Weights of a small GPT-style language model, trained from scratch on English Wikipedia.
Architecture: RMSNorm before each block, rotary positions, no biases in attention or MLP.
Training: 747M tokens, 5697 steps.
Each number is 128 + 32 x the weight over its row's rms, rounded and kept within 0 to 255. Layers, rows and columns count from 0. Numbers have three digits each. The size before them is the row's rms in percent of the matrix's.

# layer 11 attention query, 256x256, rms 0.0833, rows 0-99, columns 0-63
078:130053146133127137173153114097132116213156102138052101127108137120150120014142145117120105120031077079137132123146153078121118151150075127133126135125077137137153102152120173163127103197159120
085:147102097157124106186152093147183173134168131126130069147157053113120105098097107169159137067108127157131165132182101110128072180084132171135150118114120174186136150070101129118092101115077120
080:056064067132107150144123126121072067053121135091091112187165112096078078112118128121092189195157125120138157129120193130065132051124157111093144135106064053118168119110193108126156173097124127
090:143089156165186167186168117122151151156138081129071177141148150150145128133139124169130096099106135117107124117092084123121146171115058080156155109144175133156155167124133103124100076155059082
088:125120098145118147111128176114078085150100135127114119126122184101123102117155108110103150141107097129188089129121099173140112119165069072087119136129185100069142161202132106168159166130150120
086:131059143149106120174119139084105134196121122139105152196111122117125151152111068209125164161143122118177154099085085158100161093109124131124076126150150065140123113182123082128104138157135114
093:120123127087044147093144094119134207118124116168101091138148130124150161145130132122179115117137159125161136124131125097101125115151135186129077136178072129096119155112101186178125092144187171
085:127158171141073182193161145151161169103132145136096109105120060072119152102157146138137147110109072112123142113133169100086115119094133146120023123111141115180076148085138200119066132140095154
090:090113104073126108197134099133217152101125130146097130119161134178127099124136109090114168068160125137062119163156139123149154142100086125137134145083126089182095137110118122047146101112120092
086:093147109091066098083141161159165093107082160123165138153106128108105075158150146114158112145177182173170097142117169153206096114142126113108179172086094136098127101094111112155124150109105169
091:125130110165153190112157108147068099129169084132100107127174122177132144134124151140118155083061123080146056179136096074121126165106119119120201128141199112151155116132041118144113109162141112
110:146108099099113125163107184112119126164102136173141085098109086134114097121127171143147147131114084091130099148124058146095137071089114140084082122104187108099109170165060150181090147105159122
098:199133196097125127103120179045138068155141148154169138123101145114123167112193180151137104147078106081181132111094137091142137079153129101099143086152118187099094191170116165167145145149121217
105:116128151153121123147090074104129142129128092121094151163163169082142100100138089124088150177102163120194171155150129104070148113150157154143104129127104107096150086141095137077135133151141053
108:159172114095144108095175224095075108180156109139179153140122152158092114142106188163139126095131098096145113122124146095121134151126147176094164171154145145196125146136094179150097147162118207
109:136148147179142167109113126052092075088075107103129124118122142142049080112180110104107113153040102126213099118094123156124091111156149086109170099122138079053116096174136140130109152132138103
103:098063117156162143133097117075115088119131129098085148132180086130163136170166135108081178106138190125151131159117136138164118192125158121139141156156118143172161089080151144139136107113086098
110:112126099197137095056069110070138089100087170115148088125116217109201047128120106109135147167118106150201078111105124118180089106152097128124158118113110117109200138177140144158129149111151069
106:143129158170153109080162140157081092178180115134171127130071172130156163159115121119161128125083037094132138106146175128112139119107099152157156170151155151183147179192131118101109126151157155
115:104084094127152117086113090141143118137098104136094134147147146119120169145107144119174133227169173175188138123084124110098119114182188137085107105086133073115144210151124142132065145108130125
124:111164082138143087149128108146100131090118156165100099122154144085161145108083104168084125104136151109050160187127161163109161149115117148145079123150131152119168078122097133136179096081122092
105:106093092123149159078108151180138153093108151149141097076139154122176111117119184140078101123106148130083159067081118147099124175076153157096139181077141110116048116080176116131129134122082121
102:151101094133148105152145191146123140221158131138120116192123069165202098156145101102116153122104089117144168109169160114136160074128142158112143118174180112155116126128142162119079083132121223
120:115135121137087143130100153095201121160167120138170135133120109117102113129150084096136161174139083130168091129175105139182095118126114102117146139119157161119147177132131141172074125075141148
105:153127176183136115133141144081144137209113115108169108162163084204146109168112186138143146141115121169171037109130130099156100145143132141075166127103160099146126147172115158148120164122095115
126:134182109140095107137154115130150097170132186179127103110144106113097104091079200089059090118130170132154145091063101128158121134116145103108095099122127110048158096076067105143157137084158179
113:083133099100130093065137101105121080085105123167201113120140114128100133083124096090108114209127132193137105105108132115096111117134124106096156093101053106121132147168148154119110143086096115
104:173142128105147123156141163196141175115175163164053128114189094106104128116118150075123092053116141099079178202125109122126095101134134142137129119138185110120102117085141109125178117107107109
107:088110126140188132120128129140103080115130127131124051114146116077186104095050118143143142103155127084109158156144179150095106162102164159109114147147132120159149092091187047112151136129092137
094:157097089145147142109098225164142101155127182109148123102128137152117135156137204080141119159112142146223141125060102122166089101143088086121115107139092121074151092120117126154127129121118132
098:089147099099135075121157172137079154066112117118113103205157102107137118073088145092134133168166153118064109155181169161116174126092090141152118094149092148114099114139138150085096145129135099
098:163131169097058144181085221143150133119125133105167138111073102127178146159189158150143156139033132193164151103145134101178106138171084103096127146157132053150094106192182157063114129100126161
098:153046079148196162127113117122062127110082129108132094178127167053179148137132166150078088118142110121159117099128122221156118050178127110093107143097157162164117113101155129115108122140143127
095:182180118151148061088133160096235079115100107163121107180176067111078109195111176118150115119133183102156094115125145082107143133108136124138157085148121140083144173139049148153119101159138117
105:091092102140067152102160119083101119116095110099119138145076101165084093078165087119126126175078123162165148097100112132151123151178137132093158121113092116109103118200151150131135160117133104
086:135172217165091074168164110113167155140189127149140139090126143140125135139126134133168133083171133131092084127126111084194124148084162141144125175139157086098204103148146120182168120071079140
087:183161093155134104120140131073110144162117141092151155191117109095109100135172109182134099086217086173134139115137136108118153101114091138090060121092152171156147132128140190129113114144098114
103:150166153146081101179146090130090154106161127145097097153138089125112175051115068176100154107105140101101159150183177133177168134115094165147086096156102176158165143084114182102130129170139104
101:161078106173174120110171072063097134097131130081111121252150092113153155122126071155128137130149163126120111100145122151187113083137110078104094094107196154102176127172130104126152142127152135
097:100109111121108109151080134164116108134107084123197121164144127143165165126121101148162132133163138144095134108190135118172139162108089157202119145157082129222115145118105129126092055164090112
087:132072130132122107099122119127138144114115151142137094088112142158133134079144135150112131176077152161148106145133142148100120191122103080038146089155131098071140141159158129131121140063091145
090:120136077088170101152135107212127145114154162157083117093143097136166212141080113128080076108120119094112166190171086120101127112087100130161117113120140098124072096104109051097173096138160128
083:112173065093101120156120140200126139146153101098119119180125103149095154160114113085050145166092135110167097128193115112127055138076073143199120126139129221196101069063109094069167088114153141
082:164102144177122140115170149128113058128156060108141098163083101071142155176175144104078103114105137105177151112142125105160103077144115089122142145120160128093097131131099085147109132143170131
082:107136130101068152123096116156096134053138104193214143082093177121106108095163105135106148097153110119130120114122087146117137182094131152131145133174127080123103119107172174159098112120112140
083:199148097106151118131103114121123112154171141119201140145166114083096157091114154137155120143193130152141081096121091132155080100107109120126114070119183121127129113175085103186129141157160140
090:142130091186164087119120134151150139142105121146176144181141072131118098163125149138167072134161097145125084105114119147101203077115117166091078114108090107089117143131131139088146132097108088
095:150056172128161143105042164169093167182149124091100121099153118132139162162162152135046121097102119086173158132124113115136082132126110122140134141103160131163085094126132138147158078190136104
071:155147123158112152109124131135103131105126159108115101141118077120121122110142148157170122070173147113165148103107167100154175135157103190088103156214107082057144137103148179105138145162083101
080:115125136110128131177146160191140111162098105111126110176105135070141103139185124086121134112111108154094127130161136100087176111135139087141139107136105138165127133133127118106098108120170151
087:108115116110113123173173171138128191162185138077138189127106107070144100104119114102150132142133127116041163109094082137079100081137143200177112145126159160209115098112153128083099160122127170
082:166161146092196120143098093168103104080150126129139075132177129102108183160106145181124126065076195132107132149133154152195144183164099111144138082140081155155139137141104132168154057195135108
097:123156161100113141138078172133169193164174076175185127093123133152112088129189155152104160171143123199163119109139156098187153175153056117113129157148071141098122134155093103165101134087105143
068:153162103132151198144115159094151112155163046154138078118179121122118085163151174145149119076106107127125117137176197129141199129137169167073105099115075182105128121109076185146087140167120086
086:120169083144104106119123136184112130057120127177179151061131191219116131096160111123137173173076162123120095109162132125150075176099106091078132136177056121109122105095171096064125133091069141
085:092096084105178114136136126120128158127126138122084098153170129174154178152128034118110162157101188082109108133153155194135089121102075113096115114134130218185127117090135100091167108076145131
085:162087129102180150120129160133078112143156097148141114125096182169164138106142171182118138125098180112091144175125165116158116106144092109112101138148175154187130181173087113096131102088178091
067:111109143136121121147160095127162125157134082184105111178126050153174156121097069090145059107100105122171123078116048131188153085141124138123167134111196111097089181166109136159144125148108132
083:134084106141107129132156093180131074107131134091128097241148104102097167132125075149093131117125143171104157182165085161115162097102147172141112058131138124157167122115125149131082120097099149
074:148133129155115090114127105117135140077199125122129122166087126198143132161111096129140148180174192131141095170120104132106033148127150064198135145137127109094158067172146075135127071109122132
091:142107112103126169125135149159173087157102158118122154099170111160164127129104147135130169090112106069154166125120123131115164125133092126124168132191105068142164171098115146106102129119231148
084:177180185134103161144138124151121096134164083116124160114136149114107149097132124136196104099173132139175117096200129129145076161126128152131182141117159158171130161092148176138106138156091067
063:071083147161133161073139130135123111064092126139109125146097120177150160152085111121133113132093127142122104136148098130157130151141133122145166097127159089175050159140108109089098154169132185
082:124167135200170144139090146117169129133123109122150074133126084167188099171088145153118151129157166150177103124123096116151045114200167085149120164136103144133162163112167075133061140138101105
062:107103156094158148133079165143094151092162132110086101158107166133163145131105171128180107093098101098140155131120174153073113130109126065129076135105153154148112060181084145036146108108113099
056:133219137120146123148168128144126159143133082164121139055184105089096133148108082123128080119152089177126078116121126090188143150107097131124101201135162125169122131123069098161131106117140149
062:123077155171110118122178144092128129091141138059157104200119156154129141110113140084123134074102133137119164157158136164104095083152190122087159102157183108110148046122163153121142142125167101
056:148108169112154140123086133134122144090091095163137163102123069130155148126100179169157127068102101172075087088077137092109132064115095073130129124185180117087152060103132192116151121144115119
062:113110083123135152149146145127104100150044176077121049172127142135127141108175136112161126082103120133109117131173091189106154122104154177152081146147106119117209073093200158098133110170134062
062:142116098114114139140099156127098124083132116088114142156123079167141107076111139143115112109086137104151113158160168133067133103095167101146120106139181136114108073132105210078134114164150067
058:100121170118125127172038144111124133112115094155162130073076044122142110093135116126086164054169128105168122119151145118127115129128105130134131130144176136125121216116168137138134117157178098
068:095193158154117106096150157154131148133077121182101090035063137113135101174131078145143145123089053133138153117082127104137108181150075068156117100131111129090136134115102090113106135119159181
056:112180114076146108090177032153110122176154110134145150143179146154126163129118113113072180129099151153091118085075117107190206125160127127076117173149103109136069156113138075111132124118112193
053:174142157119105120140150073082139096084156109173160171166168109120086122084146150109093114174088141138133086130164067054155143161092167177112112100126075084144165187112125118166114182147087178
057:167089157089034168137072172106122144145100165141135121150122146143146133156143215157126119158100131105114118123190110114100136116094095114133089099171174112086206103184144150114121125123106089
060:103155115058110134142152171161115105157104123130111142114143059128141104100115086141090134107129058084136125113127160176082071164122109098152122129178199175103090117112107124103110119194170151
060:177119124136128156134113159093149159096104105186127129118160131075214145141169144113056114121165127108136110096155089155108116213147115177168116101103157127063157088120132156157150123163155192
064:134140144189158129147119136108124142112134170132119082053190150114157107147168090183159120086090100108125141157152132129117115100145107105104125100167166133115119110070160158136145102119163114
050:161172160106126151182179148122117125101146093190141171118101155114088155106130148114114145159161150139104095094121117108137117080146145183132112121071159072125105122176161100163183121091134168
061:165157175143069173176121149067105137092127160147131170135125141098136150122137157107126091167137113105165080117194091080131095116124131158134097099120146106096171085171208183148156170125101079
068:118161140140101154174151131175093175106154127117153170170060155107113166090160130119129077142143126179146151115123107107189149132154129156096154134058160065113103128087157101158131145112061111
074:148116142174102165143116146090119105109127118147132149139107114127124142133195161143109120206107160167154069138195083119083115143100123142147150149121121147112146146148136190172126156110127061
057:124087148112129089116115065124146147096163136204116145120105065163139109095130152099141140200162101082132027107161128088099104078147080112097139120162157126062130185141118179139082182104114161
064:140135152143161107151119171114144115147115134109093085155168097097134157142116139118125091081146111152151147154152097135136123151080091127154077145134096152084172098186163175088154195099128124
052:120142091134116103141126120186103122138093148109134115139171161148121080158137149151150160127180102096112158125055156116095144095084133149125135116172158141103091201084168108083103090178145158
051:089156153139135118076177122090099126092168046124115186152080125161044142110106120079146100153073126161130088132131087127112169168121127112138157133168153131091098157160163151077085199090066188
084:118136125101083135098073135195124100186170101130078139105113078163112144140130155120145128157119140088140114098178123113113118145163152131180147134248144175134115120145129121101083080103142192
071:115118100113176126107173115151124152103139136136135078117138112093120132100111107106083107098135117187131085153117118145219147077136115099083154094056099138111146118136094099119129168118140132
062:164167099155124091115096110115194118164122152150144109089125133141127134142175122092109124133197171097139144114125110157125080159124075075141098127123094087117175119156082140099191124150105106
063:154089135104093133109113197184139108228130159101102126140178101128092050158081150153092150119163082098116110115115134091082076143123112097194103068191164223142119102069145137123111102097134142
082:109084158136170142126180102137058155114144085141111088116125129132138094091141143124131139149099113177114132173120152143122131138116155136073158098078143112148106128089158105197155115100089122
080:124128097148145118135124136080123127103118121089120082104133074073113177190112092148138164090101127091129130115141143118097158116088175157138115128192130158187154168145145155119084156154147165
107:075153147147192145101184096141104175059132125146112076086103118139172156091158095067098104095141149174097162158108135146194128133142118123070132141065097120167134097107096094114135151129138160
093:145169127115117123138155100134113142142148151162140134118145122082110131073047112146123171074188140111097178121099107075168140161103132105128117105053114144124206116126151137108199170120108102
096:158173101143024150120174091136208099191152145066125158125157058121074127117078104089126125069153095104179172139091102077155130097105166138131138099106138103120176128130084121142125131148141094
102:169103120102154145154143124127111162095108147097118127168120192124159156071116106144106104161098112182146150105146104184142124118146133142059110109075151105116117081105173118144153168083049094
102:153073124137142167160104127144127134103132121191173130109138140067169102094158140158120130143164139127081161138186100150093163155107101121121077158125157114152136098159158142143151139140065096
105:200085092163110107128114092114231106197113118128109133120131137126145108198150118167124169123158149101174149127147155094075143147104120129144113156189109107122173123151113165104144100148165079
115:114167132137093029086154108030136161132151119145121142123091141169050084086150168107177144073108157146158122104107138160232102103146145100121132115128088091070138167158117133105172133113156155
111:098208171162107134155124196121074046159104162094150131177173095154160121143087186107154111110113081111161091115127119136182120127092173160162136115088160119122160143147147213217139138141147129